config = dict(
    d_model=96,
    d_mlp=256,
    activation='geglu',
    beta2=0.98,
    warmup_steps=220,
    schedule='wsd',
    doc_mask=True,
)
Each number is 128 + 24 x the weight over its row's rms, rounded and kept within 0 to 255. Layers, rows and columns count from 0. Numbers have three digits each. The size before them is the row's rms in percent of the matrix's.

# q: layer 3 attention query, 96x96, rms 0.0867, rows 0-64, columns 48-95
# k: layer 3 attention key, 96x96, rms 0.0768, rows 0-63, columns 48-95
# v: layer 3 attention value, 96x96, rms 0.0762, rows 0-63, columns 48-95
# o: layer 3 attention output (transposed), 96x96, rms 0.0782, rows 0-63, columns 48-95
q0 066:133101129158087162117100128126144117104144131145148134198139123136131087143125148105128161150130127088121110111118176149152110120091110130128118
k0 073:084174168151131102134132144135127135132130182117172139132131145138149142142146140153141133123123103124127161140163147173116138147098124120120151
q1 056:131104110152109171136088082095089162119136116162118151167150108099109107138121121140148170108141120116116110154142118158134136135108135154118102
k1 066:148137126115128091137102129127150082150114177126135150097138169125152107129112127080114110145099126126141144103087150156099131138114162100155191
q2 057:157117112134113142134115139076115196162111128170088132125104129166122161164138129117105168160125100102153120122141100163124140123102118136106124
k2 074:109154167181112103128137114131120127131118126125131144112111117104130130100128136117136076111106158113140134112135149112114118089114086144106160
q3 067:126130110104122121133117080121107072118115070166123110141146132148143107126130136126146110106105179119153129156078170148099155107100135116092152
k3 070:093118165106098133117128129133135093108111134108142127144160111170104169109133123086106147133146103123131104133193101110144164137123112147136138
q4 064:112131117124124098148076114115093111140093125169161125116132138148112132070169115173094167132117145139112086124078139133099156172106143122113080
k4 077:137131143104097157120131127113130149139112088124182098176101116162097157151117146107108161137153121137155127160172100127137105114096186114131139
q5 074:100127120152138108132103101176109115173167117124142120130128119150134151107128101114155127126136145163110161089163118096124162110117189140111097
k5 079:104159106119131131108071140089140139150142113128152123124122090116121137140115111141134143144145171138139104150133121155146133166181161115143086
q6 062:118142113097145091148108077115072138120106130127129115112154141148134130098151130132092124159137160109117087137121145103108155146130114164113083
k6 074:129153128115127134124124142106174131166163117133154108122155080117124110115119123151138152124159150146135152163097107178140112109162109107137142
q7 055:109149118113150119125120144132081131121111145129129100121117157120124128086142127097108136095142113148128129113183130115127179126102171118130094
k7 080:101110098133120109109039135155126100130134105110136106053173127108118080108114138158148134144135125155144127120152127135158126185147156105122089
q8 068:141148166133144142118158132135129122109107140105100142162138180162126151132147147083116113119112102089129139143073103114120101120121099110134169
k8 073:172110144134129160121158139125108154103099102139121152159089167089159131133143142105123120115100128121108135149129181089087133131073147124117142
q9 065:123116100108148101119120113091085103166063130137165101136141144207129109091125112121140107183102122100126101165094125102094121109122139102118096
k9 080:157158125134169146100137128151113154137126113083114092121165120077134137127115170136115138076162124150097143116107143142124138180132105121192116
q10 066:168107162120193164130149137127073104108111113132114127153115106096128119162105136100133090103135144116120119149117108112103077131146132105143173
k10 076:166131134140156143140156134138127120077149128121164119140149124074137094142120161093151186096090102122130137174066134139098119117105128120106137
q11 078:134117099137152099136133090127134110153099151106123085081123104140161114124149124134134121120116148156081138131106145115150150134120128163105069
k11 089:099126123133152145125111124141157107149178149136124111134170144110128127122179114135142145131136111139133147159136095128151152177199096084157077
q12 063:124108130133090115120147122135149099157190130127130136179126127147109147116133088107174138157106110142133188114137118144135123106124167175133136
k12 104:138142129147098144113183098133131109148112104188085157164099123176165165107135082135131105154097126125112109118150134137111132095096111159146151
q13 082:112144175145174148103101148154164130138126124117117146175129129178119142139154071093102110125122150094141128135140135129117101134159150120134141
k13 075:157119110107134132133167128122104170092084114106093136116118101117130125127082133108107131117121117119169086124145159114117108113092126134114183
q14 073:112140133128111139133100135095120121100106157120144066084115154130152108091109130140124142100121136094144115126122136125149118121102131103116071
k14 080:137096095077118138163133154088103118173114145136183103145124124168141109140124164157121115074140175124095123146133113137127144155098100105137087
q15 068:104120152134074135109131144167136183121131113147129180156125165136115108160128110120116132139163126122154163076141159134116108122108163109156168
k15 084:131112130098100102124208119114084133111154100130095159094105120133144165086151141134098154133145143129124157172136148122085123094062171139097132
q16 055:124149125125092124165102100168130160111183120158112136134118110123112129150146134081128117117141111152138150110148088139151130166100138170148137
k16 086:099102127123133145132158082136120127095082091135099162133080095145148152080112104131140116106117113114138093116153135104114100112104118153081160
q17 087:127108153171128117093137150163106133100126118146118154140126146132136155152148117107127130167139115143129141146103121144154110100104156137170191
k17 074:156143162153152099093140132128138168053135125105107177097145167101144143136137145096135163114124110127124137159154170120099134118113131115146161
q18 082:171143134142133145107116148118155117102188105090139178139149128125132113154175123096122164136120107108138145124156152156147097117117135115130202
k18 069:106132139151118093091107109156123136120160099156136127130121104135130129058130163131130163165152108111130116131140151138120111080135155130126150
q19 071:101136118099129151178130117098116122142129144117133095131123124126131122141115128143099103098139155151115137116129123132124148111176088140090075
k19 093:121141142132123140126114146142195069152146147151150091167146166135108106174163112101174131152104142126093116135161093121176160132166103127108122
q20 103:160130148150166123081110141144158112106135091074132165158139143129088155166167132109111175125117138132155147127134155119135122125147116137163154
k20 067:110130175140139103128136118143121141112154114137133101126147136104106100131200114149124156128132138174165128125072102140162139069174177127131174
q21 071:146110106092163132151124101097137112087135156145126092091115106098132105098089134165121115069140122133136116136135141119117141117108147127092097
k21 114:127131154112128102169110142114138093180156151125158069142145137129131097111140122146131135099084145126147124135116070171145135149140120109105127
q22 077:122141115106143135148138124119087133131092173136110121097143109116123078109117126120149080150182099111095101085142124123111128164112119116137099
k22 093:124106102125161114134161139118102113109119082114144102130172137114116106135100137133098105089144143127110125139077113099107127131077090106103123
q23 074:142145132155105119101117140144124140190071167145128090145139140167129140141143104139104166140091124135140156105106121092116109112133097091117105
k23 084:133118097126154163122173127128101099156075106119111131084127144156121135114124132076120120156168142134115155088137140131114121122131110102152123
q24 074:185120114110137136095150134097158116113082140075118161141129133145104151142085150144124169074106129136159105139136161111145120108181082095114104
k24 083:152105104076121143139146100122113089147121079128115086087122146129118096107139152098118135138160158149111120143094133119111163077119138127145080
q25 079:126117150132129134090153141148127136093114136091104102096137121116137083104119120172098111111068138115173130149097147131083105131104148110098090
k25 088:138085127163138114127136133099092112156127124104166127099117127098123142115129137073074135114132157126137189110090102139107088139120141118139142
q26 063:101125118133075129142086114123164141162111122141149119120157137129109150111117167137154119120165158135140150093143120151140173144122092112157084
k26 085:115120137106099158129134161151106140120141073159131116144144089126099142133114106091108127143146131119173127057160118112126158150122124144121154
q27 079:148136149113125134097113162120125133106113076119144151149144152138119151171086129136095186089189137121160135121158146134115129133140134104144155
k27 085:120133123087145115149119162115086140125146101173125108108144122103143131108150132102132147168131136090110147153119123114086103112111157130118107
q28 076:095126139126131119164128103126112139156126184177138126075089130131137112100100129165180098155173133123119131124117115133140146117110140110133126
k28 074:114118119131124139127132126113121110127140140130124124085166102119147119106116123110177088145142107068116152144198116148109112121110146100162088
q29 071:180129152123180110127162133109124134071168102081103114154116146122152098154133167105135171091109132132123148137139132119127143096097136147111163
k29 076:134150131097144116158167139121127101081119119137101129143133104071123073099169127128184138103110083131125144133132138134144120140109161109100161
q30 070:097110167133118110140127139165094141116084124145124124171138130134145133142138171132087141120112112133149154133161151164121172140129114106123087
k30 089:112129131109158089131148143145066148115130120107119096127142141141141140105096138109113122113160135120125183116084125158121129107095188118166107
q31 077:084112150115155140163140174103094128162096146141117131126128107114140108125100090151162110128132150073132095140151096106143090137135140077119120
k31 095:114121095134197094129108140099076123173113107124123135135136128144142180163115141106138099135141153110145145170094099119130096143121124119132094
v0 082:144101114149170166120104136146069160109083074155119181145123139163139161139106133107138089102149149104147132154152145120116139161082121110156135
o0 096:127181119123117112000135104135116122128147124128121120124143131119136123108119125103135096139140120141110142093133116044137094108132133123120125
v1 067:166126134128079141128066150102120141129147130159138140126132120110170135132125120135147136140103115125119149079105175132138116171113093124161114
o1 067:098152119180157113180128103124085109122117155149128113138106113125127161134144139123107143146151119111124096148140140100103106108125119127087111
v2 066:105137131150112137116085094160118118150142147135109129122116131104112123175149156182151111130182115142117117187167089125177149139142101117156121
o2 071:133149123149150164086126155149109137105120119097131124112165111137122127132130101090146144121160123115118134115106117150104117136129126041106136
v3 082:128166137101133116119188156123157151128118149097125138132100102085132158143155124146064137102134095132158117111105155152157120136102135124133098
o3 085:125166121110128112200114150116145124138137115122147168147115124164127118094144146123122097113182105169116093121136180185123160159115122155122135
v4 067:105117132118115099122152105132107103150135121129121136134100118135145148138120127136161133128141101115188128166164123115123096126120077146128141
o4 061:118098129124164129156092090114099137139120146152162126111136167124163127121106136161138129121122148103099149136134102121159193127146107125133096
v5 074:190118117161164146103106140117132203106088066120131141130141156163157186139132122148115077118124177105166138156167131124123128145104132108102116
o5 082:130169124115120125036124077138146135160162109112159119134116094117116114091121138134115089120146111125112133128116130059141133123137119136126149
v6 068:123107128158099157127150137135122154101116111138168171119156163165134122132124135119119115131167111129128117137163141129118132145091123111092152
o6 072:111125121112140136020117157132139121135133131140102145133087129116126136102108111144144137112099146106105148107145118122118086120133131189120141
v7 104:110150133085116085155164127132166115132163136132157101107125142112119094112142136124090150141119137150147114129041114149147134099177144135115119
o7 102:117089128136125124255137167117106121153129129147130104145128128121162130130131124119125152135099151125120123141120150212127154136123119130137140
v8 084:174125104120137167117097121126100129120115058145117159136114159126131132109075167095126108112130119112132109113174162113092127207102124119172114
o8 095:128152120132148136030121117140108113104101148136103124132115142132146122110125118138125092138154126113114119109111153096113098134143145176114129
v9 092:121139139124096097168160131142094097128138148144139076158127075135092088131135142126082138138140125143127130085061136144142123113172163134096144
o9 099:124064121131125143255109155123148121153112124127129118138122123118119131129128121133135145136099146172143123141123115194133143113129142149133130
v10 081:149129131135141141113124146109097164124140088147135135109141178163166156117096104117126095121141137122138111104168140096100143128094136130114144
o10 082:137106153106119153000115099126137115129137124146149142125093094158118145156109106114100131111098130104140106077160125122152157136111149126107122
v11 072:128137139129085143108182138131131127116130180119159114142126121089117126166126060156144142126100107142144123101157120180119142062141092117122109
o11 067:142161090168106122203146157122118155106178124126107144106103132103144130135152129155123136089142090151112106138126156133139127133151135068116136
v12 067:147065138151170168130120136095124160086113102140141150109138141110207144102115123141100106113178133093155107101137142131117129185131117138139143
o12 078:132213120130129113096126120122129118147133128129145125147117146169117130135146132085102108135079137145108120109131111106132129148133123151135105
v13 064:129141106112113145133099138127084126137108079109082161174106129210133123130125165087144099119115178095124104141110127117148133145097100125109122
o13 069:123118136152184128068136117145113108152141137133121127139138110090149132136133130124147105146121155161152117121112147078129090114134125160160125
v14 074:116120130094125091156154130127152124166154153112181094122144108105129064120136131161104153150124080136156123121073126157143116096153150144143143
o14 091:138094121126141129221112181123136120132105143121141128116092146115117136142151126140108157105110148128144129146125140203124125137136140159125124
v15 064:129128151158090157129119160117127139120117067154136119131104121149099113112142137130145086123152143121080128116068139146134124157143089130104101
o15 072:123128136105096098088127113147174138141145131121154138138165149112124095121108150123137097108150095146131135153139119072132145093142108171130116
v16 089:126147140118121093145111141125178109156193155162144115129140107065113102123162117123148155099123111138108128096088120146136159099198134123079136
o16 105:122094128126117113227115168143134116128127139115135132134131112130134112148134129120118164119120120148125131137157146214116127119110151109097135
v17 082:138102093134146159119116114087183135112121187132121176107125155107130186147095140130138135107140133148188105163175121122144126124162076138129139
o17 087:126202106145133115131121119142114139122141133095121122134144129163140106102152125123142104126116125133083132072121103124127158121130150068140106
v18 074:153131126137182106120189100134157162111135110111111135144120124147098160115114138097104131084160126134149097137103119138123105159121147129128157
o18 066:123136108144160144119129072112151095133133144147094097137103149130129115096126114105156106149111108125089164077103116137161129133111149142144134
v19 094:063132122099116091149132129134146089159178173138135080159134112099110049148145120161119153132132114165137139107088119128144099086184153142096119
o19 111:127053134131133135225123158132157134114128145118131123125118128128112113133134133125109161108108145123135111136134131197124147108132135109116137
v20 091:175095130157103154121117137123120157098120084134118154132119138171138167143131130098130087128142125113124106125155137113147112136101143121158128
o20 085:127168120122108146000117138110118129135116137116115103126120130139120118147122119148135128138127125133149118095139121089102113122130118126114139
v21 071:145133168126129112120065118081160114127159072172142084095101097147127146110124132096118125160137100136162126153135119116120120152124200117179130
o21 063:134151151096155095086167155118128119118073167136138102138167169104126112135110116135138161135129140161126135112088127150143159106131117126115148
v22 068:085122119125126156110070105113170143122122142139128117117109158105126128152124147079176146109091099141152140165151126121112100146160151116158149
o22 065:130120147100133109097141141130083149111097138117103101141143121131120070139119124160129151157175126124102123124112124099077097144127135052108122
v23 075:146134140096116150137137148147125111153148111118150105171097170158107098120105148109058163140159154144124137113111150123115146183168159136139123
o23 084:143064121088158131142106158123142136109103122113128148142118170120134112143131126122131134140108141135125100118104132175153120121120165131110152
v24 087:155118113138151175109098155121132154128087110124141182124137155138151174142114101107135101112121101091143131161176133113109125170090097103157114
o24 088:139206118122097114005116101131127134107150090107133143114134133138143145124126129115111088128165117136124130108140124076143143137123126094138145
v25 084:093133120105106127141124106155154106148173160149132102133117100081087116156189139182127135112094126165124146123108109103136179093147092116119123
o25 096:137066126124119145223130170122164157111134109114137134122117133131115095131117132105145156125122130121111133131133114175116142126131124099128137
v26 067:160080124142110162120146138098120159148108123145157158115119142128173154130124119101125130110125126108116105184094143161144088174102123108149112
o26 074:134232133127127092088131144136074125128133131118091141131117142146154150114129135151105125117169100118136144139130150146112118106162111134127152
v27 072:141121105144165162123133152160098141113121117196096136131127112131115112127107103152137109118115095123112098121132121119126085095147141115149136
o27 065:132130109142136118127128093140104137075130150121110121119055102103110120141128107118132119098122100188114140111140131130118105142132132175158164
v28 083:147135133140145157117115128126088177122112134124105181111112163145157183145125126084164119138151122086136144170203141106102126158081116108154114
o28 087:126187133136132123000137092121096116120127124127114142122129109120144117125122138129131113135147113126117131126114127082133132122134133096125126
v29 078:133111154134161163121079115113039109098105081158065148134117098140155121130118113116129122125101172103108114120156151109088122154108102102144138
o29 083:156157107120133159023121091116089131122095140128125127135124142126114128127119113137138116138101140154107100115135113077105136121121129139146125
v30 084:101167132117112137141122113138176105123139172081086078135112141082107136145123136138170138107085107161110140135153089137126157080167121132102117
o30 082:126086127169147101255174115135131134124163138153122128125155065149156113106121127130133128151120131118121144135143101125137122155141120094119114
v31 078:108150117121097089130186126141135144168150180151149129129138099100119113133133124120093131128127099151093155092079124129127088087148113117119120
o31 079:130108123139099115211096123134124106124145147116125139098138117143121149111143110162127133082166135133152129163125130135152114132127114138142132
q32 030:150107148119142155125136163129089158100168118157116113078124129157115122131158123149136157104116150127121137162150119083136129065151130147096154
k32 027:154115128119167129120133097113157125127133123156128173223121112144158135142104114094161135129120140135091120106128169154123121165116129118165112
q33 036:115119127098147127119102113126094083091118117116139155117145090167101096105083152149101080093105137139172115142132126119109096146097178118128172
k33 036:127135157125108149132160165145129161159130125160094140159108134094133138148163124100156134155128148105099166109139145130123127150153123133123110
q34 037:141142099129142135106087137126151113200110137107146136132148124132102126103144128160109126127122139136147100119136111123135162164118105119153095
k34 040:148116154148109119139172128145083151098138132166104112117095132117151116129126114131157168109120117127122155148122160118121100093155162131106147
q35 034:170125151136099171108130127155175173129138149155129148194092134093091145123127072093134107172158147117134124116184105093146098183146136114129152
k35 035:119132134124166102152106152069078118142152095123101152087137092137134151129123168133113106115123131151139092128045133154105159109126130120127137
q36 048:156113138154135143129176143137139176110138126152086119134111146073143147159129123127141124166184104114116157110178156108138115114146127125076144
k36 037:117123062103079157112125117097114132128131096156164136116138134176106101147115151087133113126119109111128117136126143136122139136134117120134118
q37 041:094122123134141104120177141105103104111136127158093110120102145138160112101157117137114115122082092119105147146151110110093106048119124121072147
k37 045:166110160146109154116148135134153164105138134153138148223122121103111121175143112100154118159123122133134139105193138140116131146112107131139101
q38 031:144120136142164100165117168119125151143143080139072121121127096079131139158131147136147129167094095143115134126162167108101120111118184123151171
k38 039:100153086093110168116107146136149133146105141120153151098133145185112152142095121104149084115182141111132109100117138124117176110143123105127116
q39 055:189107150152140142120172166145128166120133122161092130152090151088134162175119119099146144129139130122119174150169118119141102109146138130119148
k39 044:128130155152157096129131089127088083085114116134095119126138116110145105063150140181122129139126134145087096123120124102103168120094132138124099
q40 030:110126122129108109148084116111153107150148150141126108130126132127114112106168139161162115170094127151150105132133125130132132127078200119190140
k40 044:075146107107141119140070111173151128162108121106128102099130127181117138095118131150155100156175146148112116149067088111133165135104148118124101
q41 046:153101160111118158122165166158167163139142119124112122160097157127128169163123085089149146148146147119142164128165128117140104113130124144107179
k41 047:121119135150140110116156069115066115098150108121108129129130107089130084111138143138122123107114118125113120094144146111109129141119139156135110
q42 037:099129126124127128147064115167191126150110144129159132143119155182096162136123076097130105179140152142130122132150098127167138135076152143159161
k42 043:066126107112097142118123072110140111164147119124125086116156124121145120106164132137137097142125144130126092106111102101130142178114143136113092
q43 048:146116138124108148109181177149106164141139100161104150120107126119107186168115095103145145144150113115114155127135130117123130145123075133089151
k43 046:160136140165162101095151139094085134079106131144123188136107111098134132142113123133119127115116118097097135132202187113116116142122111162157135
q44 045:126111175114122125111163127150120135137126154123153140112108134104103146112156100076130146154129128130145157116118099101179146118084089155096135
k44 061:174098124104161082121176124104098147090161126141081155156139105073134120110168114129137140119121104109139150131131157143113096099147132148163145
q45 060:101125129124132139119107117151126118186113130114123111157115116180121129090114121177142111142113119141153104121060096115125102124100138112138129
k45 067:114154096098104116101101170132151150125069142120124163099135146132131177143075112086148097121121180143113138139169108118169155134124140136140131
q46 060:093096125146101133137117132148153096151141137129131119128108120136106157110131093098164134125114117140133149096102089099177143098080123139124146
k46 048:152133122155137134061126123126105117120192147142141125124136084134166109150125125139091140156122085152089118113174135131120167126131123167123141
q47 045:098106125127127151098125195147127137133129101125087168147093126136113157153146112116151126136130120143153120121101141130122134156121079129131203
k47 073:173141154174155115087130143114093155075099116155102199131104141116125150142126117127116140134143106090123130156158183138114106104126101136170167
q48 096:109092114109142130140099079125136090152143152108137078106128085100120142090118125122141115111079135139145137120122074096171132123098101122128095
k48 094:119117107089090119099126115138141126121140155117145088111134107126183126103087123115130118113082157170121145109144075107182134135118150153105116
q49 088:110099138182133145113106145138161098152164102119134146115112113159111179143146089105134142156095122143149129108107150137143153125117111146142184
k49 097:131130125152112150047100134126096151119167142125150149124125116145166141133118128132109138136110111166105133107127125145160152112111129190113127
q50 100:141127100082160111142112064110103153126104144123136078111161087074135096094109152135125100097115141118138138141152086099146118113124116103131056
k50 125:120152140139132159194133131134137111164100124103126123140129140141065117134147138125139127113152120109155113129094140133079126128131124074114112
q51 126:093091149157137127122114121134170100116169114112150128106112107133104153112161092087137148142095119147156155124103126117176162097086118157139172
k51 094:132110110071135093129155112143166100124125132144118095117161125103149110091122121113147122112124177122139139135146085107150110147144143114153146
q52 137:142140121090127106130138099102078155119080146125137093123125139078126067090113146155122110110141139106140128148161093090149115111114123087125092
k52 149:135086105086149074135151106117153130115128114173104126120154159110151134087142126124141111161145167104122128152137125113155118133145121134169152
q53 134:132129109143106139134113119142099110172122123154114089119143108162144164149078149171145110108114132119119105137116104132085110166134123112130103
k53 116:145131129126129136167104143134131117146088131141132096117107142134086142129126126101126133121091146112161113139135095081122141149133123027116148
q54 173:133114138150066146111122123125137096160116167126143133115119167128119119094150073128112149125107112106120111088136126126130127108126127102101114
k54 153:109170129093133092104147112146130160124142129153123125116099145150124157122105132109104125138120086095104131129128128089152154128105094132126110
q55 147:129113107093111119107101081121123165144173163165164147126146145140111118140133124134184155131147167128106127112164095140127061109124123115128130
k55 154:143097144136130138048094139147113154114136138110146110089166106134099120144134119084123126144117120125074084099133093098106148125138137123101139
q56 162:139132074171151146097101108113131128143104104164131112148173138123087143119142108122092170158107126169143170132106114113142121110142108133128126
k56 159:125193123184126130062141121099131128125115154141109123117150178130117132138150126119130130173117128166131153091120142091134124123096113111137138
q57 161:104091163103123160115127109122161132112103106145103137121167092101114088142155104114076120113121115118134173177113155155112142135118103114141130
k57 155:155121122154155142055157123126134115132117122110123118152115066133121123136154128120136143127136145174160136122107098159085135135125130107148122
q58 170:153177145104141117125122142137140116162127136120083134137146126135104077154147079109119151138127099133088117147100152106143095162146161114155112
k58 167:128161127130108108176165115131101122115172101121150145121177098137134132140165127090118132141128151183115100121164162090143080155121111077109129
q59 165:184129145127110077124128106119131140134125139090121128148139136096078155105142173095132130125077163097124167197129123102080135136161127141130125
k59 160:138093133132122080096129121151127132081150123129145142133089107109114125140154123098130133125160113130124068140108165081121111129133128160125121
q60 161:089156167121100172155103091167094158162143148166156123153127120134108103154126119118097094156145156144155142131156110122136136151163105136098112
k60 147:145135125139101154185097156151109147125130137108123148111128181149124133131127140117132151123124121195157120140116126144101105113150115175160137
q61 162:090110081125123173137134096100084144100126086137049172144149102101150067102106154121125104125126113133079123105100109127123091164122096127120108
k61 158:121114129140142137143121129120127105132129121114141110124118153144148152132131113129133133126138133196132129120134140148123096137102133144147139
q62 160:148108131076100121104120117093110139134101131148156122143089114111114138105062136176145131129167106138109130118128158110083093143090120117099100
k62 159:117101121130131138078114169112136133134125146148109104159137122132144119118109128131110132169124141092098125126123127172102082104141127095088178
q63 171:156136151136073143127143128137145124131123114159162144153160141127098142123107102117110148178144159136149119148125139099127145101160128161124141
k63 156:150143139127124159104092136111123105141122137134132127129155114127078129146138131157132133122155141117186095155112128101118095151127154201140139
v32 101:155140169130095102128085114077162107152116118194081143124101097135133135166175118138160141067110162129145128125147121126123105128133129132126122
o32 099:164125129125121121094114102073188112137102125188101177130090124109107131140169109123150089087105148126121139110189122148108130099126135109115136
v33 114:130124158118133107132124087130105110096155125141141137113150119108120122163138132147167134157109143111122081135135097112156155156115119161126128
o33 113:117163151118124117031152086152113117122153095152111152114118121127135130134122121162146092156095152126118083117121101076131124151133123144127137
v34 118:095090042116133143136116146113129205136104118134127120097121116146148145133137096126134122155112119159147106147130104128098100133184129101095141
o34 105:115033083130134139188117189122139174128102121114122124124132080120121117147136094130113133150135134159134118170142127128095129152173132096114133
v35 122:122111091130111164151126144111113059138163110129088105145136113104140143112083134128104128163111132111128158157179086146097107143139156109071159
o35 114:137061120131140141229107165116138087112147132135109121141135111131117120121106127133129140158116123116115143156164101169095131142114145122113139
v36 104:112122122124117162137122115120126137116076090156082143124105105023127142147142146128134155125127101143164118112167144095144145124117130146124113
o36 115:107131125145122139103110104126125131099074082158100140115103109072129150131153149123120103143142097131152153130150110082151134114135147145158124
v37 113:091092100131145125137119124213178106181097136125123110117154128147160127149129109129113134122137111114158153112135130161115118141127114120097155
o37 112:136068115143142118195137140189175113162110134104135147107150146104150132151145124119120143126094109148127153123139154171110132148101115126109142
v38 115:109123123112086152118131135138127119112162159134135109099094135112138152163128129141113094168180163138146187146156137093113154145119104120171074
o38 107:125127124124089150089133114141119121134151182118129101120111167111139143157120127143106118155181147143151160164137154139109125131101104098162100
v39 101:105132114117155107126128112110115098149142152102083157090153106141140152183113141114102090111124084121102131145154159111119118133130186137142124
o39 107:102153128113151138063104087128137106126114148100099143075164116138122143149114134113107068125124086133116124132145154077113091137120176110119134
v40 124:124083117117115114141148158173121110163087130123092126122120117164125157125124168148101136081146145140138100143121095126092124091135163096125154
o40 125:138072119123110104224142150152156127156106164130106131110144114150119149153139156134129170085135117125129105132125118183131126106132150120151129
v41 123:123107132109169163147116177168127096160110124120134109136156139145136117123100153121122143094102158117096146138105126174126104126142157091097107
o41 133:117068144124140141223115184144129110132116104127138112125143140116132116144119145126132162110104143126129139143117115186127129142105154130099118
v42 108:127115112124143134129144155141138107121116154150084139095045137133133134105137129155122096178073159133138104140090128172163110146124177114107119
o42 095:141101117127109110112151166151153102091133109154113131088087124118130104128134124157131085171104165163147094116100152154160100145146178118125132
v43 150:135113128095162152150119118132149155133126145133119137098113127135137102140132120154096102118106174133128147117120105145087117116149144102102144
o43 122:144077153129136133255118149131134165117135144134139142109122118116126120157144125139123148129099151153128133136132134183108145121127119138139139
v44 103:106159117119148105125116161140153146106138156119131087202107123132137133087114147138188132104124129109175119107143154154108154141106090121112130
o44 109:125182108110132092140102151144137176107137165117139100169088133144109140092122136125191167112112130115149120109125178160109131140086137135105126
v45 115:142136126106101148126120112183149138178124127148169111113090143053181145106157150100146135129083145112099107132114124134106115128138175121121108
o45 101:135132111103145157082120095169126140134121131139152105133117140075176147113137157107150115128091158099122097131132139131086149135148169113095132
v46 102:116122139168087129148140113052146163158128152107136122111162106161140124052127155129111171113138108113126138098140149118108132133160104119125155
o46 102:102151150148102169125127138072143116139135141124136107101163130117108120062150159132122188104130121128158141147165142113116134137175109116103172
v47 103:088145159144130150126144106161114057104149105117142145147104116113140150105152103114150131133147108106153117137118123123122104141128100118134154
o47 108:110117147132116121129150137143129076114137106140158148142107134137151138126142098109141134145144115112157127138113127134124152127117124103120141
v48 103:146132143137154142128119116125117153129174083154165137091146111133139137123145105127199137126133140120139145143172150122106149157092187152137135
o48 107:114168123140160160066119113128123122147184101156169133127141130113152146146141109122162115097128128124136155113178156123108122099120141127148110
v49 112:106144116125117112140091123149144173132154111128166119195123106123149115103119127138050130125131136131125115160099086146102138145112146142178159
o49 107:103131120115116115148104134144130168132157114139157124173105094133129160109122135108086117123128120124126100145117106161099132153099114138169171
v50 105:141138105143113138122105105142127082116104119125141122132062112094116098125131129122098112091141080126108118127147081132131140163132119115172115
o50 107:146167091126118113103114075146125097110108127131151120113101124111140122115145128120080139119146102117125119181131102114144131121130125112158127
v51 118:169142122124133123106115106160126106070137183167120138125116144118120141181135158160100171145100147132129132130137150088094139140131143155126109
o51 120:133149126118156139034104091145114111105124187136114133134098154131119145153110126151120124133127140126110131127118121067117113119135142128100123
v52 102:150087099124114142131174133129126089138111102098142141131138155131137164109133130097099130155137108113160140123136110125087103151146126120115095
o52 108:136060103111098119156153129127142100094126103097143158146134164161128152138127136102091162134117133119158130097133121138108133135152116113119107
v53 104:064125128105133148139150128082128128103133138176111120147106106122129138141114088088075124116118140133159097127105117143135123104121114105132147
o53 101:095115114125134156190150131107169136103136165162112087162109133096106125154110111100081137102112138131178096115128120171151141117115125133127131
v54 109:166115184112102149134153115152114102123141168151096136130120096184118118107091119099101133154143138118120108129114128121103129104152143119185135
o54 105:148141172112110160142141110134104105126132162139106102128134109150112124126091141111126135163139140098107107104110142139113140107145152103187164
v55 111:142136134112137143130131111157073127086120123113129157137117132172152147081160100202143120117128117114128183120141083104090150096151087114114146
o55 113:154187135130126119156138100149096121095116143123112173125131106192152132105162092192123161120120158109125184115113097099106130130148107092140120
v56 110:110129138145131131112174093123098151092121079138106072122096141127135148153162043133156148122069107119131114112110154139098145145143155128156114
o56 105:101167111141132143131149092132132145094117097122128075119073122127126159140155053126159153130101127120146114117150156125113126133154155120145155
v57 111:134123087125141120132065112180110108172113076134105125108140118096104161095120083129099195106146157121123174101118166102127132166118090135125141
o57 105:128128121137121136108068108189122119138111084142111138130157117119120136088124073141105172097152129122126150105121164083139152141105117159127131
v58 103:170134115110143104129106109130122108115157117128105143114139132156127141156141114119133096134108038099124159139093154144131125125134114127133124
o58 103:155097132133160124070109084135098122145160094112090140145143139141105124143124121125151101126158092101137138139106154090132144129159107115107111
v59 107:146169107151133125104178111108111186117125113143126134129179124121151139144126141133113108117152095131077141138165108122119151132088165167117110
o59 124:146203116155121131056141091129124153091110131140133100128160135128128138124132137130114080132161115120085149140155100077121114149116150127112107
v60 104:148117118100132178137149132141096132177121128122130089151141134143117137105160113141109102143092104114110111166131130123146097115165116119127128
o60 107:140087115117136138227141130140113144134136159139143093136121134136138149120162124166120130167117129102127122151135129153145113147128137112118127
v61 105:108140131094147153107170061134142178164116099118064110138142156120142096124120101126134167099168114125125109159121099118135099151154130135126148
o61 111:119131115095138164118163045138131176165112117111086127111127165122140118115129089117139162096150073116127083153133096091135080122146117120144118
v62 104:151130095134096131142131124159132099169142151148120155136147129154141142098108153164139173151136069134112104151160128125118143142118118129120098
o62 093:147140094103138148152087127142112085156131152161124171122141115090108119110130147145132182143135083127100120153158130146112150146116131141139112
v63 132:086116133081132139163104121087131123147135143093134120140087135168145142114105066110142158104129168129112115140125110169142106108127152101091115
o63 103:099073147124126133255121144096140133125128131134140126123134139113127125126135109120149168117117152127124121147114127195153139132118149132102111
q64 033:129112142117153138137147110128156140110126128070126140147085118113136142132100142165103171116153122145120124135132146144123138153110133146101081